config.toml
n_layer = 13
n_kv_head = 2
d_mlp = 1280
norm_eps = 1e-06
qk_norm = false
init_std_qkv = 0.0385
optimizer = "soap_variant"
lr_mult_qkv = 0.7
lr_mult_o = 1.3
beta1 = 0.95
warmup_steps = 200
final_lr_fraction = 0.03
Each number is 128 + 24 x the weight over its row's rms, rounded and kept within 0 to 255. Layers, rows and columns count from 0. Numbers have three digits each. The size before them is the row's rms in percent of the matrix's.

# gate: layer 5 MLP gate, 1280x384, rms 0.0764, rows 1010-1129, columns 160-191
# up: layer 5 MLP up, 1280x384, rms 0.0777, rows 1010-1129, columns 160-191
# down: layer 5 MLP down (transposed), 1280x384, rms 0.0668, rows 1010-1129, columns 160-191
gate1010 105:144092114107093088159150114126148118110132116147078095077146139099188134107147171103117150133059
up1010 102:115185123061164112147092140109143121102141135157138109134118112122110129119128114127133129115122
down1010 098:149114122112125143156131167196076147122173144154120152182153121101096130136130138128157146134144
gate1011 104:118136108126093121136148150128112153129136141107175103157128169110096142162114160141120131113141
up1011 109:152128120111170129144120109153119121172115099152139175127112129157140130086141108157120145170113
down1011 107:128136147117125122117110109127142141140114111118129103127110126107121086118157124080126099149128
gate1012 103:136123125098134176131158120114146145138105173133162089121134156166137157106124138140151132092135
up1012 109:146138116175136136143125113081079153136155110134139138141145124135142105126120134141088105114111
down1012 105:140165096139159109172085107104150155121154138149139137137114152146104112117156119122161127122134
gate1013 100:135080093104113113098139131141128153130121109116133062098139122155127144158145098127134165106083
up1013 095:153146114136127098124121118126143146134130089128138116133157155114112132135119138146141180111096
down1013 097:102181129100084139124106139105119130150138134127079159167120109117136102144091144104134129144178
gate1014 103:120161105082134177165096162133109099140101118140127116098124150134170106113103119111126120148107
up1014 105:139137120116129143132161134128139140157110148080150137103121125106108139114145103129152083121167
down1014 102:109145142153102099131117125146135147118094120123135122138131099184159134187147115138101126093121
gate1015 093:107155113142097139174140091132146133133154134080153123117123129116113132123150131121139090098127
up1015 103:162098087147156144117127146103114123089141140123155112111099143140126146124145127103143137131119
down1015 104:131097114106096097139113151124103153104181138149221136111124165140137077116089148147112100101146
gate1016 093:161154111124127109130174146133154114143109116099164142105080145118084139161116140078097112132117
up1016 095:103118146125160104146087108111139132152113099111139144093135100147126129123136149156129095140103
down1016 105:098114104106122128103124096101158141104066130149183137149130107151085136075155161161162127155096
gate1017 097:100161106147135144101117155117135130142171163122106093119133120165113122114152112136081120121102
up1017 101:115157101106115145076107163114114133126130132159141107159158129123165154100145109146134118138133
down1017 104:154169125118138185086107119112121094068131156178116151120153160130096146083144108148113191139126
gate1018 101:155124163133086154125157099148117114136159115173169091125140151183125135107132143110097127128138
up1018 104:154151130126092129109145135139109131149127163123130117158145109146178124120130097127180170155111
down1018 098:137124112101172142069117109170132116159111192121082105120163103151120146132137129131181098133143
gate1019 097:123149125107132129125161145148127145174136106143136139134159133114178125085094102142135121091188
up1019 097:133123123160152124118088132149142143133159116108076142131116134150100097144159093136128136122127
down1019 101:139130137076111141140100135143131152125113134122146153130117137132107141134113093124131132115163
gate1020 097:162125138116094145163156147135143164112148134093117170119119123144166135115124137131107166145123
up1020 098:120124131098136155106145174175124117128060136125116153108124108171124109133132160117103140133121
down1020 097:070091118134124120113096098135154149076133101083139145138130094155169132120152148107142093165132
gate1021 103:153137176089103093119148129129103089152127142130144097128115127136141072168141141134121114117129
up1021 098:072111118121101157124104186128138158112150103141121121114135122132148137104132128153075121156103
down1021 099:092098116142135128105101145117139117113115132194126135112115115120154125101096121096108115145158
gate1022 092:121126081169138124116144151127179099127142067157071142128104124111138160128144155096156115089126
up1022 093:148123075163084100135119146158117094112130149124141148100099118114102145097144165113153109080113
down1022 096:105117133095155097165102130135138119155141104136129132127145093153148129128122127146177170158114
gate1023 110:132155120111151112125093148147101107151118124121140111109172121121130143149139116131132118111143
up1023 107:102134130091130139120108130161158155095123119102137107112194123160115090132142096170092124125157
down1023 102:146104107141175101154098102093155109110122146081119101112135159124088146120163109107119111126149
gate1024 104:120165189160129103124143158134091148138140119138134124111126187114098135123145107076167103112132
up1024 095:116153106137166115121100160143169129206125070122160136148084133164182150100171094115113106106134
down1024 104:135111107165135103132124124109165131167131144133123153092100157138126117113165152133126118141170
gate1025 099:123113147148118137108112146149140171111188111104105100174108117157144162088123110104150165129171
up1025 094:093162122077216082097096150137103068166137105114159096104145127130077148141143138162104076169093
down1025 104:121110163095156095118122125151116158131140119109092107115132155133116166087153117104135137115097
gate1026 104:184117143066109156105148126166104105125150128165130139113099100129144117137123123139139143161113
up1026 102:101120092119155133157109159137098143083143136093135132158108108116085154134124118109130137185116
down1026 096:109162097124113125152126102134111112122125152116110161159065154136093067119124136160137106168144
gate1027 102:168103164167138098132127158165086138142140113134128127129162129182126117109122180097160132090130
up1027 109:132150116145137141117111150154107126142089174109177112086175138152131085135147156174161150141124
down1027 104:125156141178118145131137153129125122139098114127103050148144148163109093138137141122192171114141
gate1028 099:130111122132113108091149077133102136129103163144181138163163137092109166168173140109102156120128
up1028 104:133115105133133096094149151115147101108110161115100135129146144121173121159104094173147164128119
down1028 097:131113138129086128125147133113128132083094104142155170131131124113145088102096115150141093176119
gate1029 101:140135144121097116112111157135152145136131090088067087175137082150147130102132128161107112105134
up1029 094:137165097060135117073136122161101123139140142148117157141128185120149143127115110106135123142148
down1029 095:111117126124088117135115128104124122175188096146133116117115121120114122083119118177169104159116
gate1030 098:139125115120148163175151130128135151078111133114164168149127149092056145128134133141135120130156
up1030 087:113094144135128097135120124134142124117143144143108105082124124161156101111131114156120140162105
down1030 098:131116132119089118152123094067120147106140132126100131135097079115136155110138106097127144121174
gate1031 099:148124090127135138125104141077139111141146116114152109101119120118088104118131145168137113118121
up1031 097:069124159090130139185152152144105146137121109120134091133107106112133116153108124056064113173124
down1031 095:163115147174086184120133096144138115099119110140163114115144132100156107133165110122166148174113
gate1032 106:134121137127161138119141141121144144147107140099114138110107122098118140114119125105133118119093
up1032 100:125139096149139104122119130137122090135084115152125163178106145114164123136121171167129121170102
down1032 105:143145154095111075135125157142131109062140150167105132168136143108080130145108151158174139136134
gate1033 097:116170170145113086133160148124142110102163147110127119114145090110139153123118145114129143121161
up1033 096:116123143102130072096150140145123126101163142108144139141104082104140154143133133145140116093075
down1033 100:149120151163116133122162102121108080147115142109145117098104130149117094074103115191144096129152
gate1034 098:135098125153158102119126115147119116100147097174135126094153095110127117095132099148137127125130
up1034 106:171129142130159167101107123097141101154147190083108128130097126119096106144140190120060170128152
down1034 106:146154109138133097140139100144089149094088159162129147140120129155129111120128107122119171137146
gate1035 097:094131117153200136096140152128109145106139106130171136135112091179153112114136117065142117128101
up1035 099:112157116154131106141140124151125125124118144119108094138149148160106137111114146164135129130128
down1035 095:163150150134103170101098137129134129136101141101111136154109117164142098140101152150124114122121
gate1036 101:124127130123120119144106130137125121154113109115105101115132141161118124123106118122129095127122
up1036 099:131140104149113121125081127098116107142144120161085123122121120102107140152171120111124103107137
down1036 098:124139129106106134089101109132135111159118160115160135107122085122116137112101137129120154085133
gate1037 103:125124106116114116159129125158158115138123108122151138128130095130166103152115139152146149165142
up1037 104:179141120158149116092091126121079164146136116149125118102142134127139137107108113135157112115099
down1037 095:168118115123120136137147109116130147138127111159141165117082092134132118127136148108158137137154
gate1038 103:107116117144110090135115151164103157119157140147156146153086150171086133143123113121107097134139
up1038 104:142132145130151128109113106123135112163125109146144094107078086071104129110073154137141155132122
down1038 101:075170137139169127116144141134122112108103139156100140119128108116130144156150123137106084111095
gate1039 107:128154130109146124149161111143103108119177144084122114126080160095132124118108103172082139111125
up1039 093:127103085125124108131158117130131121138129107138155138156079132161189095152139093112116131119126
down1039 098:119157129144182121153146137120170154134155090147107106149093123109135156152121122075128094123127
gate1040 097:107117203136154140145109102154116119101115160136115134116186153154115110115137133134107137121150
up1040 099:086112136135125155131109129106105144118096116121130145126099106107105126125097145129110133114087
down1040 098:140129126171145138098083118166106188159152130125123149097110168132108118138157138079126164140140
gate1041 106:144149119138150143082045097130157148121127084147149102136105151146121080167163159136125120145107
up1041 104:111115112080119078142116134135139171114113126149119132153116099145176146133098129106153115192140
down1041 105:122108135130117117133086111144163150084160101195093108113111127144156148191163128132130125127095
gate1042 100:131133143143100113080115144168138154101145185100137159100109136181123114116107131111126118121105
up1042 099:155108146123160097122095125147122106104154140147084127135115104129106139111100128147142184159155
down1042 108:150106138120136131169140114123172140134135109158099112093141122129140122159105111191161147165125
gate1043 094:115122150138114106114156131101119164118133183156120118122152151137125107100140148063162103164129
up1043 093:095104136075140154154156152132094125174137086109103137081123113181140137150143134151060158136134
down1043 094:110147122113133104152138134139103110162126079121204128118137176091105125091098113150131137121162
gate1044 100:077127129123147148121142122171081143139104132158120151128174153079104143080141145148160107106160
up1044 101:132141133172133125149119166101126143138067093141124134116097142113120115100175156140113157111127
down1044 097:098169102155114096135143122117124149114131145135146160083115121101159106129134150165160104110104
gate1045 099:136134107141124141150131101136123123174079095178141157112145155107164139155135154138109076127112
up1045 095:133110130141139150094122132134123139147156139162143152131115145105141107154122133175126168141080
down1045 098:130145070109114169129119114122142134132165108129082099089130139096150108073132145129125127115187
gate1046 099:133110190071113193124120124111099120140115123116135070141059142145137136117162129126105114152170
up1046 089:118077131127129158112106118118116107127141130111179112172094149160169115133133123165118093128168
down1046 096:130164148148091169121095114123140072138095164147078135151127125130120142174108104137136130143104
gate1047 091:099142132158153106087092171161121154110117131147157117097184099087131108142132085161154127107163
up1047 097:177174148119116095161130187075150128160151104138120103093124142134128141177100128126169110115116
down1047 101:155121124112121161120127106112119123132099144108086104165166165199115144090171141087125144138136
gate1048 091:134084112108127144115091119131097089153127119144137122131103127152151148131120176146137120103169
up1048 094:117148122134090115102131167094133094156128122118093116169110122130131111145132120095160117145110
down1048 094:121132151150129131137111145109167150133157164147105102126114106121136117153120112121108124086139
gate1049 092:163149137150171141194159125112100113137101153172139140124102131129132117091151123131136118185127
up1049 092:149158152122103132116115095158097123126120104107128144142126120158122161082148173155109144155115
down1049 098:132130111115107083138110153125122135148130131111164121138121157155129133142112163172099145098115
gate1050 121:103094143154133144095115126150133130140148112124133152092124130124149098106124165106146133119105
up1050 113:089084133133157169107073147127078114123154121131113090135114146158148163151151143145145166093166
down1050 106:149108086118151177128125102129125128130138123141107152104179140118147106085153111095127134146156
gate1051 124:150153175166157178114073130122118179135118112112110125097119115130093162190133110133174113086135
up1051 140:141125171149151185115077133109134131151130110073112098129126119145101171171109170072130135049145
down1051 098:137141145150153127115124137171153152113110154132094161100132112135125136169106151084155122086158
gate1052 096:140120136100121119158164098130146126126091122117103103101138155151132108161161156138086170121097
up1052 090:162131166153159126173123134134137132144126132107145154105164116154131112107117145130152133177129
down1052 092:125133157102123134167143109109103161115142117140109160144138133123175137130126166167125121124115
gate1053 096:124131146101088144123096105121114124133171119078137131103145156139159097122150134132132141137137
up1053 101:133150151119183117126117116160127115140120123101127166119132115149165101109137141128146132136110
down1053 097:166125106145089103176079183156151143123071136144163152115138102101129113119185098156142158128132
gate1054 096:125131149114172140144150119151173105145139104109127176073121115128114099098131151122191126063132
up1054 103:113125113121103107124142111140176098083127122116128126166151114110140173120133124126142150120138
down1054 106:133122135170094120087113102167142092138078114099155104132094100112123143141149161157091111134120
gate1055 102:124137099063145113122128132097053122109115150151156136121132183176146145121146157132133098104139
up1055 097:142147129128121116171156105154159122136123118118108138145070105131164153129095143137119156118119
down1055 101:143179143135145129141148139139139128102162124110082167087073156113105153110101140110146168135105
gate1056 097:127110150108152142104194134150128102162100107130099124144128159125124129076136102088144125118117
up1056 097:124160107101122118115152139150146109137156113128140113120173134120120120141083127090151138133149
down1056 101:165130159124137118142151165165115119152144115109114123117114143135140105124101096103158170146129
gate1057 098:143151151154128166111136131141125149138115154200122102134127135131167155140132127099096104126148
up1057 088:128138135133087124099131091124133080150166095081127118160135136116143113127140172117105142102138
down1057 097:106157128134145100118107145115121145168132090101140138131101149138142151109141136091102094069174
gate1058 089:164133122149114153125140102132093111100130162116105121102106132140115139053113114130168111102153
up1058 093:105095120131107107153122135112130115130128145149142148128145131114118147150119118156133135127129
down1058 091:121115117104133164094136078121136134146129172144094077141125114193078108129118095108130149119137
gate1059 101:120159125107144119136105151176136142108138140132115112116133081118153161127117119176163130111130
up1059 099:161134109140104138125168150120118121109149088077132138119145131113135121131097075111109090175077
down1059 094:118123151176168093106136111171139180138106136135141136125126084129132115102100136073159085117155
gate1060 093:105131144087138133146122146103146137174100119139131093112106160138165148099088128098134101144114
up1060 101:146156110152115098141086125141075129136128115164114143163155166140095160172112149127133192102104
down1060 100:101113159130131206136121113085129132141146143104138147161111118092160146165153180135135112121103
gate1061 099:159150174140116133102094122133082090143103128149115142132129119088131155107108099125105116114168
up1061 096:129151117109102157118128127112121106103114151123131119158151081154136176153128143134149165132127
down1061 098:112119093133128176111161129084139104103115103141134089128117126142153117103150079110134123153146
gate1062 106:078125096099131133127126078114166113143115114132136105133187117115113145146089137134169125153149
up1062 099:133140161152134168181130137119129142104093160133123138098116101111147157151157118167137103115143
down1062 100:216111137113145102136137119103131107159163141147135146150102154125131152095099114142080155136180
gate1063 100:113142138117122147159114089126134167125137130080125115143174153127121139093092119108132145102136
up1063 101:152104101184122177165134130141157156150139084110132108141143126134149128132152146181135148085112
down1063 104:146160131132114175143148103103155140098103144131094115121165119117171108116145101117118135123141
gate1064 099:163132132138137125123132127169121160095088110097171129121101111164161146143103133122135137124133
up1064 096:119131146146092157129185108126148116098122134122115149105166090131090093144121139127129115117121
down1064 096:111112122148109112136115128134125161113111154156098132113135173134096084131132107133147083132118
gate1065 102:164114142097100124125084138113135141120172112116140157116088109081124144110161124077150118170166
up1065 096:138130133171157161116116094129113125150083126149109149129155134133133122127147095084172097123135
down1065 103:137101156117128145165087140102120118149136134169132110153111153099144130151078128168136103137129
gate1066 102:132140133135107093078143112098174116081125128133143171101126139151099096134117118132156077148135
up1066 101:160083086160145126167144074131181160099106152136135127174090127109110121133136120140125112132154
down1066 103:114135102145179099091118118102147099068140138146119111126055124156136117126111140155113131096126
gate1067 096:108107142153102133128132113142128111163145134149118148140134110125086093126153137123099116109116
up1067 101:089152135144126115129144108116181121097125142111121115135089154121116140092107149156156109134120
down1067 092:120115162126093136170141132136136160121121101131130159153145124107160128148159113051153192154135
gate1068 094:140145133146131129152104135147110124133118103156133145130100121115125097149096092085129175098102
up1068 095:151148093131165114094129094134134095191094104106125110155173092175129121140172103080132114131098
down1068 103:133146162129107143139135148122164157174151133075128130185156151141125141160165141109132124110134
gate1069 092:122131125104119116111081097141079160131069136161153159114167121149142128119140116117149127124097
up1069 092:134174121195113099120183137147175136117170133118100115111130100118087107156100167134142126129147
down1069 095:128136112108102114142147148154069148111139148140151120140137138134146142113128161109128129138082
gate1070 108:105111119150136087105136149125151135164143088139151125107065100094151097152140120111141121154148
up1070 106:125110104134091143122096108121159130122112138134124166122164135102074137093130137150135169145112
down1070 105:124139130114152136091126147110148141107130173097134210133124132127130109166152105106182124109152
gate1071 098:117163152154152105140167197133141141115106156103134126150137097080103108130141125139112099125155
up1071 091:143147097112141142130126139144151145107112116107115122116118135113125110115144098187137130158155
down1071 096:101149092175082121135153167149126134115112138120107168152130112097101175113129112101125107153116
gate1072 094:098133117108085141125103130111098134157167136150130130138128166131142143104096105109147090140145
up1072 094:105074154144153108139105119113142139112137144156130125113131093105109090131146108120106144141118
down1072 095:128170120143085143101112092111176117106150150116085133125158135133126149098124118098189133157111
gate1073 105:156166109150098134129153135096130153129134099130074163106120104108188145107096147113130124118130
up1073 102:163136082088124125119149091117135123091129146169130101102156086153132103115102131109127131107092
down1073 105:137166115142118152146108177133134098116107148148131105133146160179107119113183126153117136090133
gate1074 097:128089113178171119140140121144113124108129102094092110126143129104098122125085120148138161066134
up1074 103:154079100104145120164139116109149167155107148127157092138129161099101170160144142108122123084143
down1074 100:090132119139114149173130140122165147096174092111114161166124075141115125137124141129148175117143
gate1075 101:110187121092117118095136096145116131118125142104130176173154130149101102149097102096156186112099
up1075 095:106128103087117099151118113128112124134121172136137149123160139118145128156105142109116127117102
down1075 096:143124098098139076154092131131139097135108143133157158081081114150120105104114125137121112130097
gate1076 095:143129152127139138138129126101114149117126143095119122167143143111116095119121129109104184096138
up1076 094:145080161100135163134159095111129079117108135146109136131131141101125131119100146150126113125152
down1076 098:148167115131148124097153147170109111180174118176179134132107151104106128108139149125113091184163
gate1077 100:177139102167148128122109168144090139122131157158121131163143138151142131115116111145142129120131
up1077 090:130126123192106139093125131094107100140109172123124114128138170118160177162153132171131113115115
down1077 099:149141129110130086090142120133158150133103103136145158118166108104128090163124125147127051145130
gate1078 101:111148105132151128083096159122148100098094161121105118147144114147096125149152169106090127147119
up1078 100:107111137111151135154117095123169149143087134118140086153144093147120103103131174099105143145114
down1078 096:165155135113092143145113124126128127140159088066125127150109169148157116176097115126131191127083
gate1079 105:102148146085139112106128150135140175133160123145151178148143140143143131114127132111123160084142
up1079 097:097111131104092105128164137163105166145110148124138185174118103126137148118132110159129112101113
down1079 102:108098158124135123195105101116131135152109133143128080144122120053138113096157087092120086186103
gate1080 101:132123131130135136094145109098179076073136110136076133088122180121158106141122157117104108148165
up1080 099:136117128145121147098157078140124160082112113106113127155127087164153126091083153156154142126121
down1080 102:127137126107128119099146100082159132139184142152125143109125143064125095146140083124135146117108
gate1081 100:118155143154119140143101111102100138157155088118124135088116128147098107100139119094148129124150
up1081 093:139101112151134134092152129167114146111151131080125124090128133111133137107170119126130139125123
down1081 102:142062151125161146149113124160129125157153125149087154127152133117138104134175122140154126130136
gate1082 095:129083139104151120095125121117115105112143066128119139133104149126120102146115108075167147122128
up1082 110:080130070118158121126195160132164104094159136126137141113129163180134111129124103113149143149081
down1082 110:117147122117102145099161143102189093140150153149113083104112143108115104113167179103139156103116
gate1083 096:081143094138128137127075120142101120112139080131166105122127106133149121077111137142176091134142
up1083 097:094139118142173152132094117149158121106146133169155146131110145090135158137163086096133178082157
down1083 098:112144122122136134125099131158149071138114140136166140146123074145108153134088120119122153114139
gate1084 095:124160119176150128133129136094142086093163159109091162107072107149158132166108078121111111079143
up1084 094:117149144141157104119118135106154133128133071151178147104131137166145132142115158111142128114149
down1084 096:146111116126116091113119109104144114117147144140117118133148132111115123116110141175087121154081
gate1085 098:119127134141125124153125143135172066129102104136117130101141110129089097120148122075126114116139
up1085 098:074110108126152128141133167159157134134120110135088112105141145159147126144146140105107135140164
down1085 102:128136118133120089140132115126144086148094129149144116143147153128127088109137115114115140121104
gate1086 101:142145163108142173153119146147118141093136131112148147113085142118138186147116112094127139127141
up1086 099:121108157132147159154092096104111127112117137139147100080094134137097105171120119137108125133131
down1086 100:147141137100122155111158093124082113190134095176112129163130171121115143160147133107119144140136
gate1087 103:130106131089101113133082109110144124122070134099132143100152099086122117146134144148125111154141
up1087 098:093123099106086143178106131131132089115113126108142153126113136110143083168126121121098124175128
down1087 099:112111113120113137110109171130193092160127164084111139114088139095157128151132134151115124163145
gate1088 102:123136143135107168112117156127099139128151144135114146152122085127143118144116114085113151118121
up1088 106:093098153144160136129113157104138122104099111092129108117127133109135098152125139165116150132146
down1088 099:148115122116082138139135184157162085144152138133127102164154115130081117147151130160109118090134
gate1089 090:127112150110119121143105120157093108095125092096140104141071109112141145175132128121096107158074
up1089 095:157161147176133098092165129200109102106158116109164073137096083128122116117133171111117137104146
down1089 095:147167138059139116132146097105163177141120111053108108135153167139152132154110155148087155138119
gate1090 102:131082122127118113117109156141093143146073126117170131130150185119164136160153120116111156142161
up1090 105:151156119127114143158122131131119115117165131094133138096151180137116133133143123160105134100122
down1090 098:111129163188143119106110107105126154144140185125131119105145115137116124121086174154128108144091
gate1091 092:132142094142138136115155124128121121151129128113156102137080116096160143126137093129117098124153
up1091 099:137158113120125102087177137112130112096130144120110107143131153161097157091132055096122130087124
down1091 102:127108145083122124164129165139129092166148140172130101137121180129102125074144155115080184130140
gate1092 098:140116106067129124126152089107144134123126092132105090137148084148083107104120090107131164117125
up1092 099:102077102100138131169117128121152152116136146098100131095090102156090137150135110119133107117120
down1092 102:075176160087111144152096119140108126157153153154157100129134121115149159166107113131126125116075
gate1093 100:104161099121129124147138128140133140160183134117113107126151124140133143111127151088134087144128
up1093 103:131135104095121145163093125143103130145180142113127123151108126119138152102130140127116109150124
down1093 103:112138152144130145091109150093131133119099105172132143131103091166147151065137084105136098127161
gate1094 100:134147114122149129148129140160133110138125106177107178120076165187140156098126142100134102094108
up1094 102:116100136125123099153120126103159119131122127144141138142152124111101139138149144100141123090127
down1094 100:119148097119130120107140129146133142152138120150111138112145136145076132174126110085087138114100
gate1095 101:125166168131120136134124092106113136088180095186115115099131113132096100100158097135129116156088
up1095 105:136139110176103124111174130124125169130137130118132113103100127097143150116110107133127125103138
down1095 103:121168146135104153142173133140154106096138150122149150156119104103144103155126135180145123155120
gate1096 095:122133110113128129108151132168120131138103101113117157125139152133093120110116166141113138144131
up1096 098:120158122125174151124111125093121136132163106161144120107136156113167120166156089104077156125151
down1096 102:121139137122162133127138125127116112119145148147132117112115127124137129137121081123157135166116
gate1097 097:123162092160120118120105128116154124141104133131121098142134122167122157121122119132128094132127
up1097 094:096143120121157112103122198105115154171141117123169128095101180125130135129110127136139156146108
down1097 098:098183121132119139116157142162135112113182147131103105160104149136143140087106109098122136117086
gate1098 109:108130087145180110174137166141116148122112101173125128130122140151084168175123144151118140130103
up1098 103:087095165144112141148088133131107164123128143119119167127126161149137119145115090145105106131135
down1098 100:115131105158121096114113103117118108138141126112179147121131181141143126107148159119098107132129
gate1099 097:108177134138097165131122124139090165129106116138128096121137098139129168151099135093161127149113
up1099 095:115145118115145098146138143168136093123153115098115145165160121097142070152157094124146130148157
down1099 101:142160089158123138169128077165101143104137130134125141126145134112154106136139117143147080130152
gate1100 096:126108123138097142149154155097153130132116131110135125089136155105140172139129135176128113114125
up1100 097:125141138153154118103133138149111147123120122136133159072098130149117107079120149132131105088126
down1100 099:116136120111076154151159116166156135109152145122115112165115111109131169124144123135104132151146
gate1101 105:114133146167120111119091186107125157110096108138136127154142097135118113160073127142125116152116
up1101 102:105144169109139138108143104137110173123115123149134061134131125145134136149104126142116119094106
down1101 104:138154145163129122161098129163144154134071114140154109122136148138114061126091119114134091160161
gate1102 095:125112122131122115124142107125138124106134141183157108115128148151130108159143096159080136087111
up1102 096:110076113110078137132174123107127148145141110098134145094149151096119169161132193171158105131144
down1102 093:132142152194138071131161114199126118101131102154161137124143118149115152157112118141163098132147
gate1103 107:141174106108153129135165118125115156104126149074127145157109105135113144165121136100135110097130
up1103 100:162076127115177180120147117133099150139136172100120120129099142116157166122104176111065153102121
down1103 101:119126137122123115168130141127130132145103165084119158124152109134128133122112141140118129147083
gate1104 098:171168147115124134078140127127112149135177114166145131079122111094097070161098086123113137124146
up1104 102:131133135085162131119152104106143154154153126148101133094115169153143090117142134145109080169138
down1104 107:128116115140130159115141128142146096147141127161105159116146144125084177106124155117087107118122
gate1105 110:127128148152146098113140145105110160107079156133141150176181122148109160118120123121139123125120
up1105 103:146120147122088147125129083128125118111105067097113147063099142129132135103113125099136149132148
down1105 097:132140129105137119120102158126068103106078140093131137137122122120136140114167151100122084131170
gate1106 100:144140136134076120174134128125134151110162146111083111069088080108080097095127157137137175151135
up1106 103:120148129105135128135111127172105091080143150187120096072113086099083089123151137134143120128169
down1106 099:114119154127110129087134077099139082180142117116149153120103133187106147133171163142166150146125
gate1107 094:155126141131103119100124127178142131112136159139171141107106134136124096125137101062154144172137
up1107 095:163095108148188093103154131139156163118128164107119121179126112091146100156168135154144164127146
down1107 102:147137100123082123111105117069144152138135105161148146152090141153125127148151146119117158149180
gate1108 089:086116118142157118111139085100161109103191122152100137176143116091152084123119130125140112130125
up1108 099:125124132142156167134167100106164155079131167171130129128131130148107138152140141082134118120122
down1108 099:149138119131140103130167149147119115078125159138131156128127162098123126097105133093092117130123
gate1109 102:092151157150138111161102121134080115125143102099183117143116135121109139130129115093110137096133
up1109 097:124138127160126175099120096139150075127085149156123124150126094090096136131136103107139111167119
down1109 097:126115163123163174102130091142126099118118085177137149126135130143125146162119137129157103141153
gate1110 103:090137094138157138162143100180126144097126114103167098146124123122131111152151154116095125127141
up1110 101:158129128136111113159135129149131133127103129122130124092178092190087111107144130124168128134139
down1110 096:102116126143162094157122122077174133143112195135127118143134147110139077080132140159108093092105
gate1111 101:097137169149128147141129145142161172092114118109125108114137158127114147136082156073113130080131
up1111 097:138109169140130157145131183129151121140192157139112083117142131161122139181135141106084156122127
down1111 104:082085128148173122103134093075116133117120131134176170121099109108166107131167131147154144105095
gate1112 099:179150163118120142072162127130149114161107122097113140157114158148147141157116157140157130141133
up1112 100:130112133126104139071160133153162133097123095117117129148141135105118086142094129140130133120125
down1112 096:097091142130160117146173128137141101102117128101114114167170102171155179136136131164104082123118
gate1113 091:125112155113157184103111144139161125098120135127128150146108105147126120158171125162133110120124
up1113 096:136136116107099130144183124119123130079081148073121119087140158075180157153118126126147163103128
down1113 097:140108102139119126160106175163110105129184128138147111127093126129158094132122101118138152153089
gate1114 093:116148121127098135126126149103086158146145102134141091125142078099125126151136122155130141118146
up1114 099:150130151114127124144110118146126125102169117118076129140118158081126103188137099074112102146150
down1114 101:176127160147123109095116087171144117146169099121116140168111150128109144118123132156124145159120
gate1115 101:146090125130150134120154126101059159129123106137132153116133158117138148171088129102112166121112
up1115 097:138123127142167116110119138132147116151121166099111093156147143163156141141084132123130134122165
down1115 101:102122089179090133101090136126116125166178157125163127153166110145132104110146078164106098120091
gate1116 095:109179146126171118138106138112137142140134118135107127176097103130076154120157173133128134139113
up1116 097:120137153108121153181118154091182115163098133123125165137118148098136154089129146100179135146140
down1116 100:138108081160119114139062135113131124135157090121140147094132082152131125155154139120161126091132
gate1117 097:082204108130096137124132139123124126109123130130134119129102126152130129147131145165155139152154
up1117 100:129117089111128153117098130134110167151154157148176095135141117155134107144144136146167162161184
down1117 096:110156124109112143122152128153092093095136146170092136148156106141144157128114112147129191191151
gate1118 109:141159111107131130122128150133158103147136096136128148134124094114104146121166147113109156153137
up1118 102:136137135140085099150139118064122143120157154136136165123124130148140133119150127123122077087151
down1118 108:141136167151142108169134116122127112119122172146149146113127130108093162098105108187095078073143
gate1119 095:079125128126118099129126126141125078126143100133107147118131138158156126119133134119126163136122
up1119 101:153160165125126152146138137129098126139154161118153147171158122135060151126121127112160129117181
down1119 096:118150136152096128105142135093105149142094112143118150134102128157110159123101133151151141126121
gate1120 106:136148098123135142094131108127129113129140135162115128096133133069127113108123128111137093158129
up1120 106:145127148126087104177100108149160122121112147136095144131123114156136113141137155143093130133099
down1120 099:141115122112193134126102107145129117133109131143111117128189107143093135121120113094126129164092
gate1121 097:100168130109122087090095160131101130129107121055141137129079123130172124124113116159095095133110
up1121 087:120097164141136120111116140123091117107118144150136080135113154118159125115098134165101113141142
down1121 092:108102116149116158120143150121080124100134156108136100143166119154134100094127140112108127160160
gate1122 097:128094121120168146115172170182136186107103123117089127156136140124136151138118164121147129108127
up1122 101:089094069117096119119136136135099130140134144122080106135145133122115137123171123151123114132126
down1122 101:085100123123170126114150220150159120139142133098111115151131124147081124062139106111107115165117
gate1123 096:119109108117112139111133126105106103142146102111136122114114114118091141127126147144141136114130
up1123 098:151081090099118122132127152187109141139127142117141122107119119147128128101120151106139129099132
down1123 099:119131134155141149122152151102113133142150144139114138148142122094119088133146144099125127137170
gate1124 105:107092125115122119141143134126155114141094141122112145120104169152139119118149104158115139107120
up1124 095:162119107141090108109149149136152147100139092134111149170158089162145157124141123105125121137142
down1124 096:136103179105168111105134144153136144094120107144136159131139142138109144144147136153103113096135
gate1125 100:105118134102124133171117153156112106141142130167129127102095118117120131160091139133152161153155
up1125 098:136150162132108109118177102090141113147079122117130141129143120129106125106125143137168107183138
down1125 101:145145115124119171186106114158147140128164143144158102151119183139134142093084122151066108138123
gate1126 107:154141153159090127143109108137126109113131126137093105101115130126123121130131107162142182082120
up1126 115:137148110148128113114140077170109157150119108101138114130097141150141157120100132089068060157164
down1126 111:162157152154127124113101134129161127123122120092138124119141145144115112126153108175100152147093
gate1127 101:089116110117146095130114129113175125117150166109121089137130189120119098169125137147169165120093
up1127 099:117078078114158154169124085128108159150163098142132112119140097140142116168158139133102150111111
down1127 097:129141134101121153109167131161137159115126150127112129184126116131130085152143144112126119089183
gate1128 097:157159136099107080121173105165152126152129110149143129117135138137181145155112146148175159072144
up1128 092:093118114115121102101151114152137137125148137138127153197152130140102106157157131127144124110126
down1128 095:121167131129145111112152137112102113099124083166159128137153150118143158143098131163121099092112
gate1129 108:121131166135123156174160160128136125173170143156100141149113182140153086108083096140142085157173
up1129 103:152123087164137153143137119108108111120136121107118150169124146123064105129133134071149134092125
down1129 100:113106085138085181170105132090117143111157108115146091109116132112101092145115105143128130104107